Each number is 128 + 24 x the weight over its row's rms, rounded and kept within 0 to 255. Layers, rows and columns count from 0. Numbers have three digits each. The size before them is the row's rms in percent of the matrix's.

# layer 6 MLP up, 320x128, rms 0.141, rows 300-319, columns 0-127
101:122094109156121146100100116116109176098135154093143098110132133140136131141118116170121146161124130111114119127075109163156181122136153147111125126096157114104059109122094104131104145140124173148083119112110070147116131141109133149142139113085145127083092159091176137149098130121137169144136123108163141108146132135108152125095150128120129143154153114112150172088107147110114134099131
116:121118142145156094135091117152113096106123122158167080136085181152131151138139135140182124116103106109158153149182139125104140127089099109140137134090130131154122113146097134117127185109131137137149116128077172126155127122147164124133182120099153107132138158122155119134132160166123139122117138159136136114120130166116121132097096100094133125177114123148145111145071144117104094115091
104:118090126124141158148089138142155132137120122146168141153083122183139153095112110174131100105088154109106152123126120135127087121116077155113119118169069108126152141117127142161154128133139098173118107117138104121167156164119146104134156144108111116162098125116131118096111180106113155135091117144128143121153154150138104135111079126159099109112152158143170139151078131155137151140128
105:124103121177143154137124135089104134118110167119116133129139156102111120101168176121098052116117142107110208102130130122113128170096136081141067113146108090161156138125137079108126129139113153114129132126115121147108070103099117131126095106129133121152145129131145098123104133162147145108099155138145134147122132093099133092146152133148116080112119138124138093126106124125151119149149
096:082136104094108177161125161144149109112129141121098123122124136099190131158072148132092125135110113093112156103166126136147158134128132143144147135150157166122134144106113117106125127135172142154135133126175113123140096149118153129119116157115107157107165169126099093176155115190130129129136127114072096132119127063143097148125133152136113106133160115146153158121118125112116164153141
099:139125138164103110142125109089179099123121132078131162146101117121163131164127066140117135136130178130122130085120109137157129158124122109118070132099139189133166128144115145149090119145084139104160126114135113101099112160105117149139151138135123141106084128146121104124106175131097129131114150150140115142127134127136136124159097100126111099111116093155157090132137095070078107144120
087:126212130121089124114116150141122097135141129126139136140156137124126114146154131044129141150146114134138158120131130142141125141124142073099092155110164126143175112135124122102105160147138106124135150120118135109080160136070145131150138147117124094158200106103129136116150105091119089112119169115153134105100105128133154113137115083135116119146152151109146122127111104175141093127146
102:123129105158096131075131117108103139116101144119097143176091189118124128150151127156126115121134134166172147073155145087128140132160113108150148126170111142118115129127130116135109141093148128142150135104120138145115115149174149154110120113157134138119117130138094110099111109113139093133088175184149142114119149146153156117110165106104138106108122167079165081171123123126103112171121
090:108106110094137113109156069104114154123162097132129089120175139098135134118153140134138155133153130139119115149108136096155068192135138137094151136131131135105133131096121129128128112154167112101167141172122100081098125128094128116125144148133166108102126123108143107160142142120108152137129115113100186132099108106183154133125101124161128130152108135148076133163127136136150173124082
098:126180124156133117139070125127143169137072152097117102084107130154134124154075135159105118124143136113149091068131104145120129137159132161132119142156158095143175125137123164099123140114126183125149102126152108130124098159116130142141121134154117116107142130130119123149146145140162141113121137141174151132120157088101170106195113079134111118154131106133118124086130123125127137176145
099:121154162180138124152099149138136115136077116162104175114117111092121100143143139120107129133128111101089087095121123148118143126147160138143089097129128146131130135105143124169145140137079119099105100118123138136145162110128153105133143105137107105109167123096137165139111126135126110141105137101110161125128129085107126165097161179158170121095120120181100079092169175111100144116124
099:104106101175104134115137189104158161115101131138118173124145144119116096159120107123123115100084158122101128161128151121139164162146173123088093146146098078135102121135145096111154088128124130104120123151133152107135155151144104160114092084125142107106148117153082088129113143119162144150116144133113127100147122122116137118153167133101089103109164142143112129093150085087109137114100
102:078157087120124169170111136132169120134137088127121117114127158165152121115124126124168142159131094135106168144138128111138125121111110116089081113101108118117132169098122135174110108144117113087093104076159108157156134124124130148086141102114115107163111126149117160117129144124183154118153170106102142090124132114082099121134132142156090108133106144141102125089154088115098140113149
090:139127081119087120164106142143102134139133093161082099133121098119112111114136098139139115165087152117156117146163103137104121153145178129137109139136130103134115134160164129167142128143109121082148132135160120134146130107132130138152101125119120094126148188145118073149124123130151181183140134125161128126121110137123099070122116119115154129177165177132165090114122089122130109107105
111:138138121132109159133118138139131107065104078120122124090138151113136108135164136164094051151128152129093124141126124115117128155149107125128119126154103126067097142186124120116095085160139135140149128105124080122116148132140138200136132121158146148103119123124150088091125130114114151108089131118140142107115113100147080118135112118140107100108099124172151138122162127127137165141086
105:120085104163116149152159145136113138150125148124183151124146160162147148124129118079140139139140136121104112070158140131155121123111125120156159146124088145098139150157122136126104103154117144124108139153157129156114109149135114154115096123120154169124124060106100125107110144127119143115143146123102066185121109138135123084136107105122146152127105101120115109092183139181138085140164
102:126148156133139107083125102127134123105095133163112112131187133120116082111167131138118151120143139119150136092101125139127138127173168149150127144150121104132111148101128106112119113156137167088106104119109089140124155081116143084089112131119094102106151164130108157119133089073105086097110110160100136179099087163130152111135101156112170135135146147151136138129141167139129146094112
099:141086157204110151115140140144145149113143126115116123126109145143132144108127146135106112161112099090117138133113186146134142128138126108084143094167150116163100143161121130172150121124089116176158157129180104124125146116148096130124114120136089117104124096152145114148128143147109164155111147124104128141122167142141160142119130146135069107098124128198129157103123165114138130089092
101:068127130125143125122185111129121179104141153113155137146109134113173139104125134135171118170118117141130135141113123096125108197134182159110134119181124142169120116159136143134126104148139157064092126128118129116160140124135089131118171112123107133098106175091110157122143143139137137104114142155160145109139101131135098130128148150168065112104121112122126134137127168120099105139131
097:124161148151104116120175105124165128136140098134116104108134103145110141154092152124154127121135104129082147072063168116142117114106152097152146111152122116121127113174134138140161105138140135140132094107148086111089080148148139100133146101146127140110112157156115152096108154133101113133113160106121122120095135113098155162149143136088143169078139148134105137105100117086159075141135
# layer 6 MLP down (transposed), 320x128, rms 0.128, rows 300-319, columns 0-127
097:140114151095120153146121108128148090097137090078132133184159113130088089072140147139156173124176128161179125097150119105150121083122131135169123121145150123115148113092137161156109123125129158143113143104158141139125145128078158105082111124121091139123119169134121134136131093157117121082103134106113113165122130116155111138117124086111110134118150133109164107126115167129152090116107
109:077171145094157157143154107155134088116108142138158141083117139097146105149099173110128115144113140115116123105151150135104133107136108106136160137140098074142162090111125128119160150154123145114158133120104156127131134155127112130146120125148102142132148152080108133141164189096105123156107118136147122153061132177127163129134102132144169112135157126122145122098099151107162154139080
104:166139110150106093144162107209159140092147151104111152103125151122061123171128133130126115152123114138139138128110129117128100146133133100170120122121141167133124145157103129173107168120142133130112157129142127196059159138127140086169113166151117143109144100160123132145159144138095124127142093107140099106141101097145113142130170109153133148129125137105125106127122157139109151134106
104:137095109129173112072091120133098134133103142127171141126129162148133125138140114124119061148101110129121166135086162159143098114100177101114094122118123100107154125132096155147106142145105109109121104163159090125117094112119157111146121109122121123163124101146108146117161148140121146138106165110086077131161098136115097142146119135174139140110121124156163163127088106108122081146120
100:142128087096157107143161141119110106134098153129133090122149132098117096098109138153147109135173090126145089069151144145152114120114150135092144143110098129141101126159153149110087102131157115192098107142131147128123163142072128140101126122129167142182158134157109085132141135144128144120131124160123150152138147126106121127064098159140152132147099143128112131122164091114159111114097
097:146152126132139139151119133141130136143137154139126117132100151112135099090121091108153144133155133126149169134118127104120134102136114185122150153102121098176171140111109074149146180110176127080144117142113131108101105164130143158147134126120132101139147137136145088150121105164108135109144114123162133089137120087092166111097150117126155165112114085109105173127107177121178173131157
099:128130148135106112146102101095141137118126096135132127106177102182088047086134129109128130124083116113143171136118116126106121106156132111132146140115097097135164165133112170113130130122151118114103116127117120123118118106032102109165134118123130151108121143151057149112144125135142150136116179152128138164105134117141152121128137131113123164122135145096145133140128153134072118108143
105:116140130132168107118098104151153112156107134138103177111164138132137209134099103076142109077133138146119095118127145133118115119130143128090144126150145091126106103093118118146114147133117107130081132117111083094142149117074147130175095146132094146132132146101114123125110110129119130146073157109144135133153112109130107074121165125117127105133167100151144170108122148103155153165123
091:075131120133130093136146136116119124124147125129083143127137125140085131143166116135141102098129127149138185172166109125177104130107133141059085147141140107098158121111154111122092109112137170119116139158105116096130142113137130127186145087132147112144176142098134146117097152119158146132115140105127111146177101103129139160154096118159137155110137130144108133104119122192171151125113
093:120123101124093120121121155120119125115141156101151149117121125108096143135113125135167150097082202105138143099131092111123078115126135104150121093115145098158106094097128127161122130201132172162107115119126115135120147149031089142102133141132117112108121139144127123137106147142101106114124154142113150150124141117134108134110164117156129101158120128137121111144139125108190105167148
097:145106139139104136131118138118153131161104141095093129155125119128173080127121127095091095159115107144128156124119127170151131089123109133122164117110098123165096169084088143152110092123136130118135096150118099132144166163195109127168149131126145107120126148099124147137137134104102101123151123180141141135108145074154142162127139146158166158149106133138099107120123183135138145126076
104:097127116122090173150176116172110101165135123087141140117145108142078102167135171142125083118130168168122117139138106127071118139134147153095125104128088112129126147146115119160147124138077094141158089128132156121151136147080134135075158131132142116095116151126102140127144149126109101175170131121103152135111146105134094128111132123138141121141125130090117139141106099118086152163160
111:135139106106129090094160118076144099127136142101139140118189122159098109096160113172106156111100107131146145104176137123116145137116123120097144134137128150157090109110109136106121137160137155172120154151113123109144163122077139100114109110131125159154081134149132121067136126133103170104147148144092091111167094140121113111161171146127128139116154127106152150154129117133171115095157
090:115104123114153135176157093163106170121151109131131130122104147182118079144110169126164072094136152122112140166093109137145114150130183172093142153139095135140101143128106119130139155139160143130077154142124117149143117095075134139114123113136131111132104151147126174129137125093138155101143132139119151098146129123114117136098146160125092192140123099110149140134121085157110132156124
109:146117069170128061117103102106107136146152152124157101128145116144123178090114119097121150151138080127094139135152147120109105179111128130127075120142164096096169117133158112081170101166132139132142141139128149076125109121150138104142135153133137091110129134121108137124138116153141132114137140125129127123132139136155149147112127103096103091084163094105107127097100141165167096122112
097:151132087114112167079164057136121089171151150162112119151111108148131147133152134148118120147092116188131156142129146143104167150154149103148134107167193114115128123118107134107164095150131121175147087179140104169114139142167125126162098135131122124125121125174105140147138137127101160139111146128091094153115119143109114128103108099126120141174133137142129125129136131142125141102126
100:083142132131135137104089102129101091136127101096116124122120122117123115104138143119120107122151132130102121147119155153148145106082095131123135147139182170120112065089107153137126131140086163142095142114197132172110108093188115106159156105123173144122167130134090114167131090127130128153147155134147123151089105167126138163141125116150138119140143156087143127133132143148105089119130
092:114151091119154172149145139114103174123116138136117146122147146106093125149129108120140136130145122154156154172110097185121140137134080113109127165145100074135146119119168125119170110136140099145173151136140139095106137104152132165101143134153106098128112170106125130107102119097141146134119171108128137130143181126113098101154097139133120161160091136172062135137136122121167121090139
105:103143118140153068149099163117124152158119136122133078135108146151107123122132157135125128132117136158148097157084090133113158172140101135119124106103147119141106089162128108106128118153085065142117121095136148078156126090154134105142115137124114164101095192150162153132138101160115117181154162108108125122126132096178106117117132139100134123129107137147113138099087118148117121148138
101:149131164083107152101112131140130099116152133135161091143140138088169141106094108138113093085184131104183127106132128106107147111070133133062154152131164115143108120133117109152105122137125129119109121171105156103143098139100172143129108129107114140130114120102113141117142147151084171143164174148132110141131100131131086126145155120120178090154116111119152113124123129146161140103137
# layer 6 MLP gate, 320x128, rms 0.141, rows 301-319, columns 0-127
105:120078124138167105140144146135148119153178179087118138100112195103132122135138116131108123099115088097165122116133146129152101130115091146118098148124155171151136121130102108168072138143153125131169142141099123126111160130124168118119111130116140126155146123116092149159091189135157133105119149132122174140097133114133154160140103055128159113134126106112128138129103128128116095135119
106:144153090103108124166139152112113090113122115130124133156117101086097120133122112111129087175099142115117104138165124108122106139099152117103130167138089124104128114143106140101118116129111148132150161114125162159107122140147144054094169097094137154114128143153147153157116108160118068129163141104130132140154127084074124143138098175108127119121101136126161167089143113095122160131130
102:122139136119142128177172112097107139120180116135101108120147112162105129135128138108099149091132112126118163145125155101121159140156105095140147073122106128114126153129145138146181137134128148158147147126115165115141169133148077158122136137107181152124155093111132155152094167111139087148178135148112145132148136084160127106066147097144160119139088112095114145123123094138148145117112
089:133113155178119101154176156130130144135099095127114146138139104084146100083169071097118117123137084137100112132084126113116133091167116140145163134139163158102133100103134129120185122106145121114143097103149130130118102141163118135141116150125126105114111121118107121121116129065149160135146138111092125151130110113119159111148116158123129134100169162154178111113107115171092089110110
112:135127109141152140095177129104131140127093137107149119143149139164139104148140156121119145103118125138083154066132140107146139152140091123145124151124139138119127157113109114121103164156111138071118078138081132104121120169100071115121159099145153141154085170151123127146149124133123090096141114142120158096122138138094145125157091130118140157166151105090175098149104135115106113082101
096:119162161116071111131132148154135171113162149136136122081155107137084123169150115105107120117059100133149160115125127132117161070138117151119075110140185133116106156154115127131099134127132145122184158101141171146142136154060147135125128141125129130106143140121122135110171132153105158101119144132136119147145155109126130132123131136103166145158121112144130132134092137072108125107145
103:104138129138124124155119149130091173156142137137138132155135108113114106165156111103126116137131116154112159124147124073138125140077107077110140127155134175121099135124113133134137124074180156108170111099158136111113085133089143113076154119140143131171086096122131101157087119150125100118167145107139165093136154120154090121151099117125139177131121127135143121151136152128174163111133
095:113171159150119154145116158151106146123107137126104152132107142140140073167139126114132113093120101145133133096160111120110143088151168123165088137137139135073089124136134113120127149098144137137150084122127113130157153139142092121142149137165101155136140104163133122126130111118141097103142096105144086118164177119112156147146125124109107111104094092075168123134109090113059090125112
088:158111119137188120137118100136134166089106115111134138067137159123156081124124121108141123107150100113145147135136148160115124129105174127149103159174078120113124118121104122126140142134142122090138124079138175130131084094083132122173135131171167126119110146077125118083151121139153140139146115119130133132107154116138187115145102108089134134159124141164129134129104137121111095135176
095:128106114126151135085114130141136168098174129140125126181113112141128109109122141127160139127108126161118129152130162093126139169107141157098088172112153122137130130138127134144124115108128123144100147150129119089130115072155137096135125097082123157069138145156103112148166109119100088124144082105085118116135092102114093087135114182144131131099128152076147157103105097114098118146129
101:148149083134128162151158112142108145164130128134153161133168070083126096074147052183138126130109128152098113106113128094115115161098122114146098122192152161117148142120117088103120151140149127129141137133163129157132158192099132159113115106119128150125120158101099120136131130111122110128135129099139138111122124140156129117152119139112139085144121116152106144152086137109105147150105
106:106166093136127141153140174108094122105145113130128147107151160138109146132159105122129120141113084143139143127146125089139103105092121084118148148165124124133114123152113148116063152167104162175137138146151080112120147105143128110118144104083095131160122139095101140119137130100136169156132162124139107090140135134156116140157115139157113106119132157090118155174121089121192114079130
090:108149143083108102157139099159128101093134072135191154128179083139146142115125111117136118151105176144144127133156109098105112123122135122116109113137099131064139084146159111134119144094134121110142137113099150131126114128092163188128134149153161148136121154162116122150125141092131160184156130070145141131110125129123150132152115129122091126134149156114144158126126073107125127137115
110:136127132116110128174147110136105144147141104129130123101140180139114086108115137106135177123134109108135129102137156125132118137142127108083112162108093171158113120133110084152117110133146141156176113143088148127138115117150126122080165126171147152151092142106176133129107136100161119080118084117114082127164142164132141146099081121154121132115137056118097114135140107132156122142089
089:108115094149106108148155140126078158128120110113164106141104119126130095155098162124138164092158142127111106122101157119178136163105122075138126143169147119121174139110116166121130121129133160134141113109133129106106116145168117126106158099110115126107152103128168136126112159138111149078084097131071095105169145130142154104116140103148078149153129151097166111158166136140124130128096
104:160116133155103127100144089143110127085162082121109120158146128142114132088131148079157080140104124102104122129104144096116124115118117143137116127141090148133119111117155123178151116152060118138167102117117122101146134115141105133138152117141201154154143134118075125127192164136101151143175112121146094117143096123143136121152119159153116124143157107109123133085156111122125092133135
098:132140108125158137104117150114095140160153117173133123097106099119139113063106154086122106135132129118139125110102076133129114126124131156116105081106119140143074090129109123168130127104154071146133138116135133102135107154139125155124130118159166136167132123107131117123139113070094131122130078152173156119133137156113124091120084161118118142120104152130115120180113134102156162067140
103:098126106141105106128091129138108135125139155132141137105137122132110117149169105128148120116118135125082091170112136140120170107110136122115121139109183152141154113092122100117098134105181116140087141147070090153124133096101217159143123165082134158139139158146155129108113097144132140136141122127141099116179108118179131131122081118129124148158118151162121158121093118118122151144132
110:153139128071111126127165143116145130108089166116117121131120128119151155152143126128117114133149140117110121135129142126143111127133155125085147119147125125109121151181102095122163131075139097136077084084152117092135166127158110093116128131174129124121109105123138116111136090197114096128190143104098135086147138092105137151146082125129110132102175140140113150136156145136120139185117